config = dict(
    d_model=192,
    d_mlp=768,
    positions='rope',
    bias='all',
    tie_embeddings=False,
    init='normal',
    init_std_o=0.005,
    lr_mult_down=2.0,
    decay_shape='linear',
    final_lr_fraction=0.0,
    batch_tokens=16384,
    doc_mask=True,
)
Each number is 200 + 20 x the weight over its row's rms, rounded and kept within 0 to 999. Layers, rows and columns count from 0. The size before them is the row's rms in percent of the matrix's.

# q: layer 8 attention query, 192x192, rms 0.173, rows 164-191, columns 144-191
# k: layer 8 attention key, 192x192, rms 0.172, rows 164-191, columns 144-191
# v: layer 8 attention value, 192x192, rms 0.182, rows 128-131, columns 144-191
# o: layer 8 attention output (transposed), 192x192, rms 0.169, rows 128-131, columns 144-191
q164,093,184,163,187,215,205,188,184,207,203,173,208,153,177,160,173,222,160,219,171,218,191,206,205,170,185,185,209,226,211,206,215,207,172,209,192,227,192,228,210,218,221,218,213,218,199,149,155,186
k164,090,208,197,217,176,235,201,196,184,190,196,194,169,172,229,178,208,211,225,217,214,169,210,217,195,192,194,202,198,158,241,196,197,210,254,196,239,258,189,227,207,172,188,205,191,195,233,199,189
q165,095,207,211,219,141,194,201,195,194,217,208,201,184,213,197,202,199,231,214,232,218,187,190,168,190,160,206,185,196,204,196,157,211,180,204,179,238,204,187,205,190,182,189,205,188,209,154,201,184
k165,093,218,210,209,196,185,214,186,221,237,207,166,208,193,171,203,214,185,189,205,223,250,204,179,191,244,206,196,208,188,207,192,206,201,234,239,223,173,192,221,189,177,213,204,191,172,206,185,184
q166,099,234,208,143,195,180,207,194,181,197,206,186,177,212,148,203,200,180,211,204,154,175,233,215,206,190,218,222,173,204,180,184,193,211,218,179,216,230,200,227,196,188,236,196,210,250,195,222,211
k166,099,232,199,174,166,189,196,171,207,173,203,228,216,245,186,210,190,229,195,205,160,186,193,144,185,203,209,203,193,214,218,227,190,211,181,220,221,205,204,232,208,214,218,185,201,235,231,231,176
q167,094,174,215,209,186,218,214,210,203,204,195,223,246,204,199,196,230,274,167,185,176,208,211,205,161,213,198,210,158,185,232,199,223,211,242,204,207,202,172,192,219,210,194,213,208,202,194,220,229
k167,097,216,227,213,182,240,175,219,206,210,164,229,172,175,221,209,207,227,213,185,214,210,225,215,189,182,210,228,178,200,192,201,200,211,204,205,216,181,230,228,184,238,256,221,191,185,181,203,203
q168,094,215,195,256,218,186,171,188,215,206,200,197,188,203,184,223,219,180,230,189,188,211,184,215,194,192,166,162,214,189,196,193,182,175,234,188,202,176,173,172,200,172,212,218,210,216,198,182,217
k168,094,181,194,199,218,210,215,228,216,214,199,200,163,210,202,208,161,219,224,238,200,197,177,203,180,199,170,190,186,199,162,156,160,203,206,204,230,220,179,183,203,198,194,189,204,215,197,239,180
q169,098,183,188,201,193,220,197,204,181,218,192,130,173,192,216,193,171,209,203,211,181,168,180,187,161,172,225,206,214,173,189,197,213,184,194,197,208,199,183,165,221,216,182,174,209,224,187,202,187
k169,100,242,170,184,173,186,199,212,166,190,197,183,227,201,202,206,176,184,205,165,222,198,225,206,178,213,193,183,229,223,186,184,216,190,166,232,167,209,181,206,187,186,190,201,230,181,190,209,175
q170,096,169,199,226,166,221,183,238,233,186,166,194,185,166,182,217,225,225,203,208,200,181,206,201,212,237,192,209,156,203,159,199,211,226,200,177,191,213,191,167,174,194,180,211,180,220,191,206,228
k170,091,190,202,189,191,209,198,193,210,179,200,206,164,191,200,178,213,197,202,229,218,196,165,202,191,220,195,159,191,214,190,200,210,179,199,188,201,201,184,203,188,213,208,247,203,177,207,203,176
q171,091,183,188,189,179,204,218,196,205,187,218,207,192,232,220,219,228,182,215,180,184,213,219,175,238,231,189,202,230,244,235,194,245,214,231,213,206,149,172,196,201,222,212,154,221,239,195,186,219
k171,096,180,191,176,189,191,210,231,209,181,225,203,207,170,206,181,253,192,205,151,178,200,214,233,233,198,206,210,201,175,233,219,213,224,177,195,177,206,249,208,203,196,254,195,221,221,253,203,207
q172,094,219,201,216,158,146,184,195,255,207,189,209,200,183,222,183,207,186,180,203,230,202,180,223,227,185,204,213,203,238,176,194,227,218,163,213,226,167,197,190,185,234,195,192,205,192,222,211,209
k172,088,231,231,186,224,178,213,202,209,203,229,201,222,218,217,189,183,196,197,196,198,229,239,180,231,225,220,181,212,180,207,233,244,193,221,194,214,182,185,176,179,248,234,189,200,209,230,155,196
q173,096,190,189,187,191,192,171,183,215,231,160,165,190,188,207,211,217,214,183,211,188,208,208,162,212,197,206,192,213,224,241,185,192,193,160,165,189,206,249,216,195,199,192,238,222,218,187,216,210
k173,098,213,216,218,189,247,170,157,207,240,176,221,177,196,171,160,210,205,206,190,173,208,202,207,186,219,180,201,212,180,232,203,173,182,195,214,189,212,224,187,219,221,212,226,206,207,190,218,185
q174,096,203,181,165,211,187,198,166,222,198,177,215,197,176,184,177,178,218,239,190,233,191,233,203,212,208,189,201,238,176,183,193,176,204,181,217,225,190,168,180,177,195,180,217,173,207,218,223,180
k174,089,193,195,194,206,163,198,199,172,217,207,242,228,184,226,178,209,150,210,211,234,201,147,159,203,215,189,196,199,206,206,175,202,201,204,185,194,253,215,195,204,200,166,194,209,180,226,185,171
q175,098,204,228,211,222,226,179,183,186,231,187,211,212,190,203,175,199,228,229,255,196,209,201,196,187,223,212,196,170,209,172,214,209,198,157,220,218,202,222,196,142,202,208,226,206,209,221,187,186
k175,096,217,230,210,189,179,174,202,193,249,194,203,225,187,194,173,217,186,208,210,227,173,208,195,230,191,200,205,200,189,218,204,181,208,197,187,218,161,174,192,184,175,200,238,187,195,185,204,224
q176,100,197,185,207,168,204,219,214,199,193,213,172,207,217,180,197,154,214,200,168,204,205,198,185,178,200,229,213,201,211,214,173,253,211,197,206,207,215,200,171,185,223,204,212,190,228,191,195,211
k176,098,199,208,208,207,190,219,198,195,194,201,192,209,209,195,200,185,195,180,208,210,207,197,188,206,165,226,178,198,198,202,238,222,180,254,194,175,174,196,235,157,200,234,187,203,211,182,231,216
q177,099,198,166,233,178,181,227,210,176,210,204,178,196,200,198,213,159,203,208,162,212,182,202,229,192,235,167,210,229,213,203,208,175,187,216,187,204,192,198,203,235,210,196,220,207,221,212,212,237
k177,100,198,244,210,175,223,192,152,199,227,181,197,189,186,193,179,191,198,235,207,175,191,236,224,184,191,223,185,202,192,186,227,195,245,225,186,195,255,198,202,237,194,227,201,170,206,196,238,200
q178,098,195,199,192,215,224,223,183,177,217,218,194,198,216,247,231,192,209,179,188,223,150,216,203,198,185,207,197,217,190,174,191,169,142,183,207,184,199,220,183,201,211,202,231,235,221,212,220,159
k178,099,182,189,203,204,186,202,220,163,216,214,183,224,180,154,188,182,223,195,208,246,198,224,217,207,221,188,176,237,177,205,194,204,177,170,179,199,200,193,197,178,198,178,207,200,206,200,197,189
q179,096,191,206,235,205,214,207,179,196,177,176,179,177,185,195,211,228,224,198,207,167,244,224,202,212,163,225,233,159,227,216,215,189,184,190,188,193,204,183,231,227,197,221,220,217,206,184,188,197
k179,099,177,206,208,188,189,193,195,191,194,202,193,206,222,195,200,232,222,210,189,213,191,244,196,191,221,205,199,170,189,159,224,175,186,223,181,179,205,204,241,209,232,229,195,179,207,202,188,229
q180,102,183,197,176,189,186,203,197,239,185,208,202,190,232,219,197,228,195,188,158,184,217,202,197,195,202,169,220,210,184,205,217,194,235,192,231,202,197,212,210,191,177,186,231,224,209,218,164,217
k180,102,233,212,225,182,184,210,220,229,208,203,209,210,185,222,196,193,223,187,214,193,175,249,200,229,183,210,216,197,177,243,185,206,218,203,166,198,213,206,193,233,197,228,138,176,202,193,179,195
q181,091,172,182,234,175,244,155,193,214,164,163,184,200,160,194,196,179,229,195,218,203,197,188,212,184,192,191,217,201,196,173,213,166,205,161,170,219,217,195,232,224,205,222,215,252,216,210,205,216
k181,092,185,153,199,184,224,209,195,208,166,181,186,206,153,172,171,187,201,205,198,230,186,172,217,174,210,196,199,212,213,188,176,187,191,202,161,153,246,183,212,203,203,206,250,182,177,218,164,216
q182,098,204,201,212,212,176,176,158,161,199,191,202,190,197,229,196,186,219,211,216,185,214,198,187,163,213,189,205,231,188,216,230,194,208,198,190,194,167,184,184,181,164,226,200,209,163,216,135,222
k182,091,199,188,234,217,210,184,182,180,200,211,201,197,164,199,220,171,241,215,201,189,172,189,223,225,221,221,199,175,192,198,224,196,234,177,186,200,178,196,189,172,174,203,161,219,183,210,203,213
q183,098,176,196,211,268,246,205,195,190,197,190,239,227,204,223,223,222,223,208,186,222,236,184,203,189,193,191,203,192,185,185,195,176,185,202,165,176,188,227,211,212,223,217,204,232,172,189,191,217
k183,100,179,220,224,209,224,221,233,188,163,195,220,253,209,208,255,225,182,186,196,217,211,145,196,217,218,178,201,200,170,194,193,213,193,174,201,212,190,222,207,207,224,201,221,196,199,201,220,187
q184,092,170,197,231,184,219,195,230,179,160,210,220,228,185,192,191,202,206,214,186,196,223,201,176,222,210,182,217,177,228,143,182,185,193,200,198,208,188,175,214,187,188,185,200,243,216,205,200,185
k184,098,177,193,215,163,208,204,222,201,189,199,205,184,198,189,191,223,182,174,190,185,234,197,209,235,235,210,220,202,177,196,195,177,156,201,181,210,204,200,197,221,196,210,221,217,188,178,200,190
q185,091,186,224,175,174,192,181,173,210,195,185,205,203,230,195,188,193,165,181,159,205,224,225,191,206,193,202,215,213,215,203,191,215,192,223,206,201,198,188,194,208,187,250,171,184,213,221,187,175
k185,095,172,251,212,181,219,195,195,158,189,180,181,224,192,200,260,201,207,189,189,157,191,215,225,189,219,214,199,200,199,174,229,191,184,216,193,213,180,228,201,206,206,218,159,194,184,195,206,224
q186,097,204,159,193,154,194,202,216,209,207,219,182,219,216,189,191,231,213,187,200,192,180,182,188,232,200,204,212,177,192,236,190,174,228,200,188,207,195,202,211,204,237,217,201,224,200,243,171,177
k186,090,175,210,209,176,206,174,211,227,215,223,183,207,196,219,172,208,235,201,183,228,197,204,223,207,209,180,169,202,238,173,206,200,217,168,183,228,226,234,170,192,212,157,193,190,173,244,204,225
q187,098,154,169,223,199,239,189,187,164,202,201,192,204,210,174,211,166,186,210,192,196,205,190,186,199,185,196,212,212,220,219,203,224,185,198,210,183,203,222,178,178,175,182,184,210,175,185,179,243
k187,099,206,177,196,200,188,213,210,193,191,202,177,238,177,205,223,196,225,203,201,209,235,223,210,202,205,182,210,194,186,198,186,191,203,209,187,200,203,184,199,214,172,191,196,178,219,161,215,227
q188,094,207,202,194,180,238,188,201,167,187,194,217,187,194,191,229,185,239,184,234,226,224,192,241,197,185,203,227,205,198,226,203,188,193,193,198,223,246,193,200,209,225,231,161,210,178,198,208,197
k188,094,204,175,208,194,189,194,197,201,212,180,214,229,177,166,230,194,165,153,218,227,200,222,210,198,158,220,193,205,200,181,186,193,191,179,211,189,203,198,180,247,231,203,204,209,220,181,227,202
q189,097,211,206,209,202,199,211,226,189,204,207,177,197,208,191,175,207,216,197,199,201,194,184,173,202,206,216,226,217,207,207,191,194,220,246,207,193,221,196,181,184,196,190,191,184,188,237,184,199
k189,092,207,189,193,208,208,203,188,181,234,222,192,194,246,226,191,212,191,226,211,195,223,179,156,174,186,191,169,189,192,209,178,192,214,214,219,181,164,136,222,192,203,213,184,193,196,206,196,172
q190,092,187,209,179,205,180,184,190,197,194,216,229,198,207,197,198,190,220,193,161,205,225,203,219,218,228,174,208,238,193,214,217,228,210,216,171,231,185,201,209,215,236,202,178,220,211,204,202,183
k190,098,207,209,168,192,229,222,191,228,174,234,195,194,199,202,201,207,164,188,168,212,202,211,186,180,237,172,206,231,224,266,194,223,204,192,171,169,204,219,199,200,195,194,199,196,196,215,189,200
q191,093,212,201,204,194,181,132,224,206,220,212,192,226,230,209,216,197,183,238,193,185,210,237,169,185,188,216,223,206,204,217,215,193,176,198,244,215,171,221,205,217,223,200,190,180,208,192,189,203
k191,097,230,204,212,204,212,212,222,190,242,207,211,206,189,165,206,214,229,199,182,183,209,241,205,213,215,193,241,231,234,227,181,244,179,205,229,200,204,181,218,209,195,179,196,210,187,179,212,197
v128,093,191,208,198,180,162,184,207,187,203,203,208,208,159,208,225,172,167,189,225,196,217,187,232,220,203,184,166,195,200,194,181,197,192,210,217,197,149,169,177,200,171,173,193,171,195,194,202,186
o128,086,195,231,178,204,202,198,172,245,193,205,216,194,196,193,189,238,199,217,208,221,195,210,176,220,207,239,200,199,191,201,201,232,233,199,215,206,212,206,179,195,182,203,195,197,199,251,182,200
v129,111,224,183,205,209,172,217,208,211,170,223,210,191,169,202,222,219,191,163,234,253,198,186,215,190,221,204,194,199,207,164,186,163,202,226,196,179,157,162,188,200,216,181,208,188,223,202,166,221
o129,100,183,210,181,184,214,209,208,178,187,196,166,204,193,185,190,198,195,193,186,178,211,192,212,200,181,225,179,193,250,197,183,216,225,170,217,215,221,200,161,174,202,200,195,189,224,233,162,202
v130,086,195,192,207,234,212,212,186,194,199,192,206,181,205,187,187,209,206,213,209,161,177,200,222,188,226,218,200,213,145,219,182,194,201,178,208,207,233,180,192,178,238,209,209,213,212,210,205,217
o130,077,230,180,186,198,180,191,202,198,205,149,200,202,212,211,197,179,174,221,186,189,188,198,203,221,178,185,211,231,217,169,128,220,160,230,214,183,193,244,245,168,241,241,186,192,203,204,200,187
v131,086,219,200,202,218,209,189,191,199,209,213,231,237,196,204,238,205,152,223,176,185,197,186,150,212,207,180,198,236,210,185,182,204,173,226,213,239,223,220,176,208,201,186,211,219,228,202,219,221
o131,086,188,193,204,152,202,214,239,192,209,193,215,230,194,179,182,211,204,198,184,235,197,178,209,219,189,208,242,196,209,205,196,159,213,175,154,240,189,170,175,206,179,219,206,220,183,181,223,211